config.yaml
n_layer: 14
d_model: 96
n_head: 3
n_kv_head: 3
head_dim: 32
d_mlp: 384
vocab_size: 1835
activation: "gelu"
norm: "layernorm"
norm_place: "pre"
norm_eps: 1e-06
positions: "rope"
rope_base: 10000.0
rope_fraction: 0.25
qk_norm: false
attn_scale: 0.177
bias: "all"
tie_embeddings: false
parallel_block: true
init: "normal"
init_std_qkv: 0.0389
init_std_o: 0.0
init_std_up: 0.0389
init_std_down: 0.0
optimizer: "adamw"
lr: 0.00386
beta1: 0.9
beta2: 0.99
weight_decay: 0.075
lr_head: 0.0137
grad_clip: 1.0
warmup_steps: 252
schedule: "wsd"
decay_fraction: 0.875
decay_shape: "linear"
final_lr_fraction: 0.0
batch_tokens: 32768
seq_len: 512
doc_mask: true
train_tokens: 156000000
steps: 4761
dataset: "wikipedia_en"
Each number is 50 + 10 x the weight over its row's rms, rounded and kept within 0 to 99. Layers, rows and columns count from 0. The size before them is the row's rms in percent of the matrix's.

# layer 11 attention query, 96x96, rms 0.125, rows 0-40, columns 48-95
032:58 54 55 30 51 32 63 48 36 50 58 51 52 59 47 46 26 51 45 61 53 57 62 67 50 63 29 48 28 46 54 31 53 62 71 44 58 26 49 50 44 40 41 49 46 64 61 55
030:47 53 50 33 29 52 45 38 60 38 38 41 22 40 46 54 38 61 44 50 51 53 47 42 61 51 32 50 45 55 44 61 45 40 49 40 40 45 24 68 56 49 48 37 43 65 48 48
035:55 55 64 40 43 53 44 66 53 39 30 64 37 62 53 60 34 57 56 58 55 62 61 52 41 52 61 57 51 48 58 52 71 57 61 51 56 53 64 44 34 50 36 50 46 67 60 56
041:43 60 34 65 59 56 43 48 46 56 53 64 62 40 62 53 50 54 28 28 74 61 42 54 57 54 55 47 35 55 50 43 71 44 46 50 31 40 55 36 70 39 56 49 49 41 36 56
050:32 55 44 56 58 53 63 43 44 49 65 53 80 41 57 37 63 57 20 37 58 46 40 42 52 62 53 56 33 48 51 51 58 57 52 43 70 48 45 43 66 47 60 49 53 35 37 53
052:52 42 60 57 30 45 61 45 67 43 38 39 48 59 40 55 62 55 74 58 47 54 54 49 52 32 28 56 68 51 48 49 53 37 59 34 40 48 61 48 36 59 51 48 43 63 71 47
117:56 61 63 28 48 25 45 44 35 44 50 63 61 41 55 46 51 34 41 50 46 50 36 78 62 59 34 49 47 51 38 50 44 50 44 65 40 58 57 45 57 63 25 60 42 44 59 45
115:59 56 59 39 40 43 29 42 59 64 56 60 43 32 41 50 54 43 46 49 38 45 69 39 57 51 62 51 42 53 42 51 42 49 43 43 50 38 31 46 49 61 44 72 62 45 59 51
141:56 43 51 59 50 42 52 37 43 56 45 49 44 47 45 58 27 42 56 51 51 61 43 63 37 68 63 49 33 71 40 48 46 47 57 59 48 61 36 47 59 53 49 59 44 59 51 59
119:59 47 52 54 46 56 55 71 35 71 44 75 58 42 59 49 50 37 54 61 69 49 57 58 46 59 43 43 44 50 58 53 36 56 63 64 40 56 45 59 59 62 46 64 47 43 49 35
131:31 51 38 44 33 53 45 48 54 38 60 43 44 41 53 46 64 42 59 41 52 46 35 43 53 53 47 64 55 46 44 59 48 52 43 44 56 64 56 45 52 57 57 66 33 51 47 57
104:67 48 51 45 52 62 60 32 49 60 40 38 68 55 43 37 76 48 51 54 41 32 46 39 67 45 39 41 44 52 41 52 41 43 52 63 47 39 35 50 49 52 41 43 45 56 61 39
122:58 75 57 67 61 50 46 47 58 50 42 42 53 57 51 48 65 35 65 61 55 59 50 45 46 55 44 39 49 48 49 53 51 34 48 42 52 44 53 57 47 40 26 47 51 71 59 34
113:50 53 47 68 55 50 62 44 50 57 54 57 41 45 59 43 40 53 44 39 61 52 35 39 64 44 21 39 37 38 53 59 48 42 43 53 30 50 51 52 29 47 55 59 66 41 54 38
112:38 35 61 38 42 44 35 63 39 37 66 43 54 62 46 61 50 57 51 56 43 47 79 70 44 64 65 52 55 65 37 51 51 36 48 54 42 51 63 44 34 48 44 52 48 61 50 42
130:60 29 56 53 35 31 56 65 41 42 49 46 34 50 50 52 47 36 56 51 44 40 53 54 48 44 52 53 44 40 59 40 49 43 28 58 43 41 62 56 55 59 49 35 44 54 59 65
121:64 51 47 32 43 49 44 43 38 45 53 60 36 60 59 49 34 51 52 28 61 38 37 38 59 55 66 43 51 49 52 52 62 47 47 55 47 68 36 58 48 47 61 59 35 57 32 52
119:40 55 48 50 46 46 43 55 42 52 47 61 57 49 48 57 34 65 47 49 51 54 44 52 49 49 40 41 45 60 37 49 30 59 59 44 59 38 57 42 56 46 58 34 21 52 65 32
116:33 58 48 36 47 59 56 60 52 60 60 60 54 38 45 39 55 43 81 65 38 49 46 53 35 48 53 40 64 42 33 46 30 43 67 61 53 50 56 52 44 47 56 50 43 53 39 54
132:62 41 59 48 47 53 57 38 31 57 48 36 58 51 49 46 40 57 60 45 43 51 35 49 40 58 64 40 51 64 48 55 51 58 61 58 48 50 69 44 41 40 49 45 46 49 53 50
123:44 52 54 40 32 59 39 53 45 60 53 42 35 39 59 43 64 54 55 52 56 40 43 66 42 39 50 53 43 63 68 58 42 53 60 38 38 51 54 44 53 41 49 51 52 58 61 41
123:45 53 40 56 50 45 70 41 39 53 26 47 35 58 48 66 57 45 38 45 47 46 63 65 69 60 60 54 57 50 49 64 48 54 64 49 14 55 40 60 57 36 52 50 39 51 37 43
130:48 54 34 42 40 44 48 38 59 68 40 61 46 46 55 39 64 54 71 58 53 46 56 53 62 49 57 33 37 43 61 56 37 60 62 52 56 37 56 51 47 48 47 61 36 39 45 55
113:70 47 49 46 42 41 70 39 50 54 69 61 49 38 50 61 52 64 58 45 55 38 72 45 58 48 41 56 46 53 39 48 44 29 56 58 51 45 54 47 54 65 56 55 35 38 37 55
106:51 52 29 50 47 45 60 56 79 39 40 38 50 65 42 69 54 37 56 43 43 47 46 39 61 31 43 52 65 55 42 53 45 57 64 49 43 51 48 78 47 42 51 72 47 55 50 64
114:51 63 48 40 45 43 36 49 63 52 38 48 59 28 48 21 54 52 42 54 34 65 48 52 40 49 56 63 53 47 58 38 40 62 52 65 25 63 39 66 52 54 48 59 57 51 62 57
118:46 41 42 32 54 51 59 68 61 49 45 62 62 54 66 57 56 73 40 46 56 60 35 46 54 47 38 63 57 60 51 64 56 40 46 71 54 60 52 59 50 41 35 54 42 44 55 50
120:43 50 64 41 52 73 55 48 47 65 43 48 55 57 39 66 39 54 62 73 53 36 32 53 39 52 61 48 44 34 54 66 67 64 32 57 51 46 43 59 49 44 37 37 39 57 33 49
126:30 44 61 57 51 49 64 36 53 34 40 60 56 32 58 45 42 35 68 37 29 60 30 34 33 52 48 55 53 46 58 59 61 52 47 61 50 49 43 33 62 46 43 50 53 46 46 45
115:46 53 51 54 36 41 41 39 51 31 55 70 52 37 36 46 62 63 47 62 62 40 62 58 44 45 76 59 42 35 65 54 47 53 48 49 35 39 69 51 58 63 47 48 53 41 37 57
127:46 67 38 52 52 58 56 54 53 43 42 43 29 51 50 49 45 53 43 45 54 53 62 35 47 39 42 39 39 73 45 40 57 82 69 55 32 53 52 51 59 55 41 38 38 52 42 57
124:62 47 58 52 61 42 60 63 36 57 50 59 39 56 46 44 53 45 52 72 36 59 38 65 53 36 54 54 45 52 44 56 55 32 35 49 68 53 53 49 55 49 47 53 57 72 38 54
133:58 51 54 46 44 56 39 47 51 48 34 56 51 55 28 60 63 47 40 44 53 47 53 60 58 64 36 60 46 28 39 66 49 66 68 41 35 44 58 67 56 52 48 53 46 49 43 58
075:43 57 60 58 56 49 41 57 49 39 75 56 29 42 56 60 32 51 50 47 51 40 36 62 50 54 53 32 43 61 61 34 44 41 42 62 57 57 43 43 42 58 61 50 50 57 59 36
081:49 53 64 68 42 41 53 54 48 51 64 60 46 50 56 47 26 55 57 49 58 34 46 37 47 40 49 47 73 61 65 53 35 42 56 59 49 25 43 45 40 62 61 44 39 44 48 47
113:49 45 58 61 65 44 46 61 58 46 56 58 43 45 60 51 21 55 55 46 41 52 65 36 34 41 58 42 54 73 56 27 31 47 42 61 50 56 55 33 40 37 57 49 52 40 55 46
104:54 53 42 34 44 63 39 51 60 56 27 45 58 47 38 54 70 39 46 48 43 59 52 60 52 64 41 63 36 31 27 59 42 64 61 44 41 54 47 62 53 53 44 53 54 56 55 57
113:55 56 34 32 51 58 47 51 55 53 27 45 53 42 43 43 72 33 44 53 41 64 47 55 56 65 50 55 41 23 39 64 48 60 60 42 49 63 41 66 52 44 45 50 51 61 53 57
122:44 34 62 58 54 45 65 53 45 46 65 60 44 44 70 52 41 58 46 46 50 31 53 37 35 43 53 36 39 68 62 27 41 57 51 58 53 50 40 30 43 56 57 45 67 28 48 49
060:39 58 33 45 48 50 55 61 51 56 46 26 29 61 43 44 39 35 37 53 48 43 60 74 51 46 50 36 38 55 46 46 39 65 37 39 54 60 60 56 56 36 50 54 58 59 68 53
077:39 61 45 42 58 45 50 64 58 44 68 43 57 39 46 57 47 54 40 65 44 65 56 55 44 38 49 40 57 46 32 42 38 37 47 68 34 61 57 49 43 62 56 60 52 47 52 46
# layer 11 attention key, 96x96, rms 0.119, rows 0-39, columns 48-95
031:32 51 28 72 57 51 35 59 62 53 45 52 58 40 49 53 62 56 64 45 48 37 36 37 56 30 64 57 68 51 37 72 45 43 37 43 54 64 66 51 51 54 54 55 49 43 49 48
028:61 44 47 55 76 47 42 56 50 64 51 52 60 51 55 48 67 37 63 34 51 45 49 44 35 34 63 37 63 34 62 52 55 60 46 54 55 65 74 40 45 46 68 56 61 36 54 46
052:48 63 62 45 51 41 48 59 63 53 53 45 23 41 47 39 60 38 47 67 45 39 48 55 52 45 44 50 74 51 54 55 52 51 38 57 51 64 49 57 42 53 30 48 53 59 54 51
041:53 49 64 37 54 59 29 57 69 31 53 40 75 64 46 51 54 48 52 55 45 59 46 57 45 35 54 52 63 46 42 55 54 56 38 49 55 32 51 58 43 50 26 35 44 59 41 57
045:54 56 45 35 51 39 53 62 48 56 50 53 49 49 45 52 45 48 53 55 35 58 57 47 48 57 31 27 67 31 51 58 43 54 35 48 37 57 45 43 46 56 30 36 51 62 65 50
096:37 63 55 58 38 51 47 55 53 47 31 43 50 35 48 44 35 66 56 63 49 46 53 53 41 50 51 68 63 64 44 67 39 28 51 46 53 37 71 47 41 56 24 53 38 40 41 49
113:35 51 41 33 54 62 53 51 37 47 38 59 42 49 59 46 45 52 42 63 38 43 61 52 64 72 59 49 49 71 42 50 63 61 45 80 58 32 57 47 65 43 46 56 58 63 38 47
117:56 56 33 32 52 61 42 28 39 40 57 61 57 52 66 36 64 46 47 61 53 44 49 64 62 50 58 50 51 57 52 49 57 54 60 76 51 52 41 52 40 60 49 51 52 63 70 59
126:40 60 55 63 58 60 56 45 73 49 47 63 61 52 42 70 36 42 39 43 36 63 53 35 62 58 42 52 48 52 45 46 52 47 39 43 42 42 48 44 52 61 42 58 34 56 72 45
127:53 53 62 53 64 47 57 47 46 42 22 59 47 48 42 46 54 63 64 53 50 54 67 51 56 53 50 63 52 39 48 55 44 58 41 34 45 73 43 36 39 63 44 33 43 37 55 58
111:44 60 40 53 53 60 55 36 47 62 65 63 28 40 65 41 55 43 40 62 51 48 60 26 49 50 45 48 65 56 48 49 39 54 42 44 58 64 51 45 46 47 58 63 42 29 60 44
110:55 34 55 51 62 47 76 76 52 51 39 46 54 42 70 46 63 62 48 56 53 54 51 58 44 56 42 35 52 42 39 51 23 55 69 67 64 44 50 55 64 54 51 55 47 58 47 44
118:37 56 59 45 35 50 48 59 45 45 23 48 53 63 50 40 71 51 50 59 58 52 59 61 37 46 56 46 53 53 60 39 46 37 27 68 65 51 43 55 48 41 32 48 59 52 59 43
120:45 43 63 52 65 45 61 52 61 55 46 60 43 36 39 48 72 63 31 47 44 44 37 35 63 65 64 32 60 47 48 46 35 45 52 41 50 74 69 44 48 54 51 48 46 56 50 47
115:28 51 57 57 53 55 38 55 54 46 72 50 57 63 69 61 41 52 55 64 53 49 75 57 33 53 50 44 67 52 28 64 57 63 33 33 48 54 46 49 41 43 41 31 52 48 46 60
118:35 47 49 44 44 59 51 66 53 48 52 41 40 49 59 34 58 43 58 51 48 48 61 53 46 59 40 43 48 52 50 36 37 29 58 44 36 48 46 49 41 56 75 38 52 55 56 47
117:61 52 64 47 31 45 48 61 51 40 45 61 40 44 62 51 31 25 59 38 47 43 45 37 57 44 36 55 51 55 58 46 52 48 35 41 54 48 49 38 43 49 38 57 41 52 42 59
124:53 63 43 54 45 47 50 78 53 56 61 31 61 43 37 49 33 37 52 34 50 40 54 59 60 57 30 44 46 57 49 51 41 65 34 41 58 27 59 58 60 56 58 48 56 62 57 60
119:49 55 36 57 55 45 63 51 57 52 46 52 51 43 43 53 33 60 56 56 48 65 52 62 22 69 51 48 49 42 49 55 46 57 41 53 71 43 35 62 36 50 81 41 53 30 64 38
128:53 48 52 48 36 42 50 68 61 51 49 50 52 69 60 51 64 36 64 41 42 60 44 35 57 40 65 25 54 52 39 34 54 54 44 44 58 58 41 59 66 69 52 45 39 60 52 61
126:38 53 43 58 53 33 24 53 51 61 66 31 42 53 61 63 54 53 58 56 49 50 49 67 61 52 40 43 53 50 49 52 40 64 36 65 36 59 52 51 53 50 26 47 53 42 61 47
119:63 48 39 41 71 28 53 41 58 59 37 44 38 49 55 51 38 53 53 42 51 39 69 71 68 46 40 50 55 56 50 40 45 57 22 50 40 64 64 44 53 46 50 47 51 56 41 57
124:44 45 51 58 48 48 59 42 58 31 41 47 42 49 52 46 49 49 58 58 52 42 38 71 45 13 68 46 43 42 47 44 46 52 32 57 57 48 34 56 61 41 47 51 51 36 66 46
105:49 28 49 51 54 58 58 50 62 44 68 56 62 43 77 64 46 56 51 44 65 43 44 60 29 48 44 63 50 48 44 64 41 45 69 37 32 47 46 48 47 69 56 47 49 41 57 43
110:47 46 36 61 70 56 51 44 55 61 36 54 41 55 32 52 56 62 52 59 40 43 60 34 44 36 62 40 62 54 35 50 56 43 77 49 53 69 39 58 47 50 52 57 51 45 58 58
114:61 60 32 59 65 49 62 52 34 58 42 35 41 49 46 34 49 29 49 49 51 49 43 57 42 63 58 62 42 68 52 60 69 53 55 68 46 51 47 43 56 48 45 64 56 45 46 56
121:54 42 55 44 51 52 41 45 55 58 22 43 50 48 58 52 54 65 55 53 52 55 49 59 43 37 41 54 57 66 43 54 56 47 50 34 63 71 31 60 63 40 31 42 50 45 24 52
124:52 54 52 27 51 58 50 54 46 45 59 60 55 61 57 44 41 57 45 46 40 50 57 48 52 69 65 55 41 38 53 39 43 51 43 49 50 57 46 72 73 52 52 62 42 49 15 34
113:41 41 27 49 60 55 49 34 55 46 58 51 58 48 58 55 63 53 45 45 42 51 47 29 56 55 44 39 43 46 74 39 40 44 42 63 50 32 45 57 55 26 77 50 50 48 56 42
115:38 45 61 55 38 60 61 45 61 37 67 44 52 56 41 40 52 45 48 58 69 45 51 61 47 44 60 53 40 49 62 55 45 47 59 51 25 60 60 48 66 36 46 42 50 44 40 39
123:42 63 50 38 65 53 61 67 49 56 61 25 43 48 46 47 41 59 51 47 50 53 66 41 54 44 64 51 48 53 50 49 61 38 50 69 31 48 41 44 61 57 34 28 43 52 65 62
120:63 34 52 56 35 70 40 56 31 60 39 56 36 48 57 45 50 57 48 62 44 62 51 67 61 57 64 53 39 45 55 46 46 57 40 49 52 42 52 41 65 47 63 67 39 57 49 39
113:57 60 47 60 46 61 36 27 66 46 45 49 56 69 40 39 65 41 47 66 54 62 42 44 46 69 41 60 55 36 59 55 43 43 67 46 48 56 43 58 63 55 30 38 49 76 49 47
087:60 65 45 48 49 65 41 26 59 67 29 34 58 62 40 41 64 47 53 49 53 60 31 56 46 60 32 47 57 32 38 53 47 43 49 38 33 46 48 68 57 58 41 40 37 70 54 57
102:42 21 63 57 47 43 55 53 50 39 65 62 44 34 73 47 49 59 65 46 55 39 54 46 69 41 43 40 46 49 65 58 64 54 48 38 49 63 28 34 52 61 59 47 45 29 47 54
071:37 43 58 58 38 34 71 56 38 37 64 62 47 33 61 49 49 56 64 50 64 30 45 39 57 56 47 49 49 42 71 61 58 58 58 48 50 53 36 44 40 61 48 46 45 40 43 50
113:45 81 35 46 62 51 55 43 54 58 41 29 67 61 23 52 60 46 52 66 38 49 44 61 38 50 53 54 67 56 30 47 34 47 45 55 56 43 69 66 47 43 46 49 57 62 57 41
051:43 33 56 49 45 34 55 57 45 55 63 60 38 38 63 55 41 59 68 42 57 34 52 49 46 38 49 57 48 60 57 46 37 47 48 53 63 62 42 29 43 46 71 54 55 31 46 41
074:69 56 43 46 47 61 42 38 51 50 35 36 62 61 32 58 61 45 44 43 50 51 41 48 34 59 40 52 59 40 40 53 35 48 53 58 32 56 50 61 46 45 52 57 51 78 51 47
105:49 70 35 56 56 48 37 42 58 61 39 36 54 63 35 65 63 40 44 60 45 59 42 57 45 46 40 56 60 34 32 42 55 43 45 61 49 34 55 64 58 41 39 41 48 77 45 48
# layer 11 attention value, 96x96, rms 0.141, rows 0-31, columns 48-95
141:59 45 56 56 43 48 66 51 36 57 53 43 27 55 54 67 65 44 32 48 43 46 62 55 31 49 38 52 40 38 55 50 60 42 60 55 39 43 41 54 51 62 38 43 57 46 61 38
139:31 31 63 50 61 55 36 46 50 49 41 41 58 46 61 51 50 49 37 48 52 48 49 46 58 41 72 47 66 39 54 58 64 55 59 59 56 48 67 35 62 68 42 36 49 48 51 34
138:38 50 51 34 46 68 47 58 54 48 66 56 36 48 44 47 50 46 60 56 41 68 56 55 42 32 67 50 70 68 49 36 31 30 64 55 42 59 40 43 61 51 62 48 55 58 46 56
151:48 60 62 46 54 71 52 33 49 24 47 35 31 42 55 40 55 51 45 42 46 72 50 52 62 59 56 51 58 52 61 43 39 39 49 47 40 46 47 47 45 41 56 50 44 41 44 69
146:34 44 64 41 54 56 59 29 59 65 38 42 62 57 47 57 57 52 82 46 45 51 38 56 54 56 52 48 53 62 49 55 35 60 51 60 46 46 53 49 30 49 57 49 30 51 57 54
124:38 57 46 46 56 60 56 59 44 49 41 49 62 55 58 47 55 38 61 54 61 71 41 52 55 67 43 45 57 56 43 53 52 47 85 41 36 63 36 40 46 35 39 51 45 60 58 26
148:69 66 45 51 52 42 58 42 41 64 47 63 66 52 51 49 45 46 40 53 58 53 61 66 47 51 33 36 59 39 52 24 50 54 57 41 53 42 41 42 44 49 44 62 42 47 47 35
129:46 47 78 49 44 58 44 45 46 51 58 39 50 25 51 30 50 61 52 44 56 62 39 54 39 64 51 69 50 41 40 47 43 62 43 52 56 40 52 63 41 41 49 52 55 48 58 63
150:52 64 58 43 33 52 52 34 51 61 46 46 45 45 42 52 59 50 51 63 46 51 57 59 48 56 55 44 48 31 54 57 67 49 58 47 62 41 68 35 52 41 66 59 45 40 45 62
123:57 43 56 44 39 50 60 32 54 49 38 31 56 41 53 58 58 46 60 49 65 32 43 47 46 79 60 45 71 48 37 38 55 69 56 52 63 47 59 41 55 55 47 39 58 47 42 64
140:48 58 43 25 49 64 51 46 49 67 49 50 47 58 50 46 58 46 46 53 61 68 29 50 63 49 48 41 62 56 47 37 43 55 37 58 34 55 58 61 51 45 54 46 31 50 58 38
154:46 51 72 48 68 42 58 46 31 46 58 60 52 57 50 54 39 60 51 54 60 54 56 50 57 42 31 39 50 45 39 16 43 30 58 43 64 32 36 61 53 51 39 68 53 50 52 70
143:45 36 63 48 80 48 43 47 45 83 53 55 43 47 48 50 44 32 52 55 58 44 51 54 48 46 56 63 36 50 47 45 45 55 50 46 53 49 39 73 45 55 53 46 19 40 56 61
145:47 65 48 38 58 32 49 49 51 55 50 58 59 31 55 42 51 45 17 44 43 44 51 55 54 53 40 61 59 38 48 53 46 45 53 49 45 61 60 51 44 46 59 75 63 51 56 53
148:65 60 57 54 36 24 47 54 56 54 54 55 45 55 55 37 59 54 56 39 25 59 39 60 48 48 45 69 48 61 47 50 44 44 41 64 40 57 56 51 43 37 50 19 50 43 43 49
112:42 59 62 41 58 56 46 41 56 54 59 47 49 43 48 32 52 47 57 51 44 46 62 47 69 55 50 70 42 40 60 68 52 20 43 58 59 51 30 55 43 60 55 56 48 49 47 39
143:60 56 58 38 48 33 45 47 50 45 43 49 55 33 41 57 44 48 62 49 76 52 46 45 45 43 76 60 38 68 51 54 26 40 42 38 44 39 59 48 51 50 56 37 45 68 61 30
129:60 47 40 50 45 58 45 48 48 52 50 39 36 63 59 56 50 52 36 42 39 35 63 61 49 75 66 60 46 52 46 62 32 31 55 52 71 43 51 59 64 63 48 48 43 46 59 59
143:52 45 39 49 50 52 74 43 54 42 46 41 49 66 53 41 47 55 54 44 45 30 61 41 45 63 59 55 56 60 40 58 28 42 38 53 49 60 40 31 55 40 54 62 42 61 55 24
139:56 62 60 70 54 54 42 67 44 34 52 47 44 48 53 38 41 52 49 55 39 40 55 52 44 33 56 47 57 75 56 50 37 53 59 41 55 49 67 51 59 59 46 60 51 44 49 35
140:52 33 54 46 36 62 45 57 54 40 47 52 44 60 50 49 46 47 55 51 48 62 58 47 42 55 41 67 59 42 46 45 55 52 52 59 53 66 59 44 79 49 39 58 55 49 54 50
144:53 38 44 62 60 51 62 49 34 47 47 60 64 64 52 46 36 55 41 37 43 48 33 60 46 70 57 57 52 44 51 43 71 48 54 52 49 56 38 52 44 23 51 47 42 57 58 65
149:59 52 41 63 35 59 67 37 50 53 48 53 43 58 56 36 52 55 41 51 50 33 54 56 43 42 51 57 57 47 36 41 34 56 57 61 48 54 77 69 51 34 58 33 26 44 51 46
136:46 60 34 39 45 34 60 39 57 32 50 61 40 68 44 76 52 48 36 40 42 66 42 47 51 46 60 50 50 55 43 68 34 39 61 44 59 45 33 39 54 63 57 51 42 57 50 65
144:52 47 61 56 57 27 50 37 43 44 46 47 50 34 44 60 59 36 74 50 57 44 67 39 59 55 45 53 38 51 54 69 51 48 63 55 52 51 46 65 72 50 46 53 53 55 45 36
142:48 51 43 43 26 57 80 57 42 61 32 39 45 59 46 58 41 58 60 50 60 47 57 37 58 52 43 47 55 53 51 57 61 56 45 35 70 35 39 52 44 45 37 41 51 46 52 47
143:40 58 34 43 61 59 50 70 32 21 55 41 36 47 47 47 51 48 57 47 65 53 44 54 28 54 42 35 52 37 53 42 54 62 57 42 53 50 59 47 50 50 37 62 38 41 54 45
128:61 41 55 55 54 59 49 56 44 60 43 30 41 69 42 66 46 36 50 60 63 38 57 44 62 54 53 39 41 61 61 50 63 24 34 46 35 50 55 54 42 46 53 55 50 60 43 46
135:74 41 51 43 58 60 51 61 62 59 58 32 40 68 49 39 43 56 56 59 46 48 43 49 57 57 51 28 41 56 67 46 52 34 41 38 47 45 66 43 38 49 43 53 60 47 48 60
138:40 38 43 54 44 30 61 57 44 40 45 50 48 53 53 50 52 61 39 44 80 57 58 42 47 59 58 59 50 56 49 31 51 69 51 59 61 53 62 45 35 48 45 43 46 44 48 52
142:51 39 52 56 65 58 50 43 55 40 58 31 48 69 56 68 59 41 48 54 41 41 42 56 67 54 40 55 64 37 35 47 52 16 53 46 59 44 50 52 31 49 43 53 56 53 37 48
134:72 57 63 54 55 60 32 49 52 35 49 48 53 65 43 24 52 65 33 40 49 46 66 53 49 53 43 43 53 70 49 43 49 45 54 48 52 52 34 49 60 55 46 51 58 52 47 32
# layer 11 attention output (transposed), 96x96, rms 0.153, rows 0-31, columns 48-95
146:60 68 53 46 51 32 48 50 54 57 42 43 60 61 51 36 25 50 42 61 40 49 46 53 53 41 54 38 44 62 57 57 58 59 52 40 36 32 41 32 45 37 61 54 63 45 39 46
155:56 71 53 35 34 50 64 48 51 50 58 50 54 43 57 47 47 45 57 44 39 48 47 54 51 84 41 40 27 38 63 44 46 52 54 55 58 29 29 56 45 45 38 46 47 61 51 55
146:47 58 59 57 50 48 48 35 50 55 27 60 51 57 42 59 55 46 52 62 53 35 61 63 69 67 46 56 46 46 45 41 54 52 56 51 75 44 45 39 36 51 43 58 40 29 65 37
148:56 69 38 52 63 46 31 39 29 62 57 33 60 45 34 59 53 63 63 50 49 66 46 51 56 61 58 35 47 56 40 60 64 41 51 46 64 58 44 33 59 61 54 59 49 36 54 40
159:62 59 57 65 34 47 58 53 32 47 41 44 58 61 36 35 52 32 43 32 76 49 56 64 49 49 58 58 56 42 46 45 56 46 43 46 46 50 38 53 30 32 40 64 59 48 58 49
131:43 53 45 59 43 40 37 54 33 56 47 40 33 44 39 43 52 59 46 54 56 43 48 58 46 50 54 62 45 47 36 22 46 63 52 56 61 36 53 38 33 52 57 51 65 58 48 56
150:40 40 48 57 65 56 45 45 47 40 59 57 59 42 34 39 38 55 70 44 37 37 45 45 52 38 70 56 35 67 52 63 49 44 57 62 36 51 66 54 52 56 42 53 56 58 51 47
133:51 59 26 54 45 34 52 56 40 48 54 56 52 79 67 51 53 38 52 46 47 42 44 44 36 44 75 53 51 45 53 57 53 38 49 42 65 63 35 50 72 49 57 63 48 53 63 52
156:55 61 59 55 55 50 47 45 41 54 61 50 66 50 36 55 56 53 51 53 40 60 45 48 56 37 63 49 44 45 59 37 38 48 57 41 54 40 52 65 53 44 40 81 33 65 61 48
121:39 46 43 48 35 65 50 37 40 48 50 40 63 42 53 62 58 48 42 51 58 59 59 48 49 42 58 51 49 47 61 59 32 32 46 36 43 63 21 34 46 44 35 59 51 51 49 63
139:51 60 67 55 39 60 70 62 46 51 49 52 55 46 44 42 74 59 44 57 49 32 47 45 46 60 45 41 61 29 49 57 45 44 56 33 50 61 65 40 44 44 36 52 58 21 51 43
156:41 51 36 38 50 58 65 43 58 73 48 56 47 55 50 43 58 44 60 44 55 45 59 49 50 36 68 73 56 52 63 55 53 58 45 47 41 41 67 63 48 52 42 47 22 51 60 36
146:31 66 49 59 32 58 56 49 45 47 54 75 56 60 48 43 58 47 46 57 47 54 50 42 59 45 52 59 56 46 51 54 33 73 47 63 51 52 44 47 30 63 55 55 61 63 62 37
152:53 46 62 47 46 78 45 44 45 45 44 44 49 49 51 68 60 37 65 47 59 44 47 43 60 44 59 43 61 46 65 47 62 60 46 65 43 49 70 38 56 42 57 26 37 51 47 54
160:50 38 44 54 57 48 54 46 56 39 53 41 57 60 48 57 46 47 56 55 67 51 44 61 41 57 38 33 47 46 52 54 52 81 52 37 35 63 39 28 52 70 59 67 49 49 38 51
109:57 59 51 53 52 56 44 55 42 33 60 65 38 59 59 44 56 52 61 42 55 63 33 56 33 60 62 31 35 68 52 52 61 61 42 62 58 41 50 53 71 44 31 53 48 41 51 50
148:46 39 73 51 55 63 47 47 52 42 54 69 21 65 56 42 37 37 50 53 46 44 52 57 62 43 43 47 50 44 31 60 50 37 59 59 46 62 35 54 49 51 53 55 56 43 70 58
138:44 63 58 53 57 41 65 44 41 35 40 48 52 55 65 52 55 59 67 64 63 75 50 40 45 46 50 57 48 57 63 37 60 51 46 49 42 60 18 41 50 34 46 42 60 63 52 58
156:53 50 71 57 50 65 47 53 59 38 52 55 35 31 55 59 52 51 48 54 54 53 46 53 75 54 66 45 56 67 57 44 59 47 44 28 29 60 38 38 45 47 51 43 59 49 64 66
137:63 36 45 46 45 45 47 35 51 69 46 71 30 57 67 68 44 45 61 49 48 49 52 58 50 63 57 50 46 49 54 48 59 32 63 48 31 39 52 51 28 70 46 51 44 43 64 54
145:43 46 39 46 39 43 43 46 65 55 39 52 55 33 50 42 47 50 57 57 62 40 57 50 50 60 61 46 49 63 38 52 37 50 58 46 60 39 30 44 48 62 55 50 38 44 51 61
148:50 59 46 44 55 55 33 44 63 52 46 40 70 44 64 40 60 44 42 66 57 50 51 45 43 38 60 42 60 49 60 48 35 54 43 55 59 33 43 60 55 62 60 50 57 63 55 52
162:43 58 60 40 55 45 42 55 37 60 53 74 63 47 42 48 41 45 39 56 44 51 33 46 50 39 51 31 71 53 48 54 51 38 46 52 47 65 41 31 49 47 25 52 56 59 62 56
142:57 43 64 68 68 55 59 47 56 57 40 35 37 48 46 55 33 45 49 56 59 49 69 38 75 49 44 45 47 46 50 52 36 54 45 39 44 40 48 69 51 50 44 49 43 55 49 45
153:48 63 45 46 41 49 72 43 60 49 55 64 56 56 55 46 41 57 35 49 52 55 59 65 48 29 43 45 55 49 35 49 45 66 48 52 52 40 66 28 23 57 49 55 31 57 50 59
147:65 53 50 56 52 43 42 39 62 41 66 60 47 40 47 40 41 66 30 50 53 42 56 54 57 44 67 68 48 50 67 54 36 47 53 54 35 50 45 49 67 48 55 60 56 33 49 41
150:62 63 55 46 50 35 46 47 39 67 44 61 48 66 37 56 40 53 54 60 46 53 48 57 44 38 59 65 73 53 62 31 34 39 56 48 35 40 56 48 58 57 61 44 46 53 52 51
133:41 71 53 51 47 64 44 30 40 54 56 67 44 34 70 33 67 66 49 46 59 60 47 62 43 39 39 56 56 43 37 62 62 58 59 53 57 38 49 46 51 34 57 46 63 42 47 55
151:54 42 49 45 36 64 43 53 52 47 51 45 49 49 57 38 67 64 51 61 43 41 55 54 27 47 68 54 65 58 43 62 54 61 68 42 33 41 35 58 56 37 53 59 48 29 71 48
147:57 61 38 70 42 59 67 43 39 46 72 42 47 57 49 48 38 56 60 52 59 48 43 60 51 48 62 64 55 42 44 52 31 44 49 52 46 51 36 50 64 36 44 30 53 58 41 66
143:50 53 37 54 38 42 39 51 43 65 40 65 46 51 57 28 69 52 48 49 64 62 31 35 41 53 58 37 70 47 51 48 51 62 52 47 41 39 59 50 47 35 43 39 40 47 60 62
139:52 42 32 45 41 38 61 58 60 55 52 49 58 35 72 68 47 44 75 50 41 61 44 50 65 45 60 53 48 58 59 55 46 41 55 50 24 37 55 48 33 45 48 55 53 43 48 57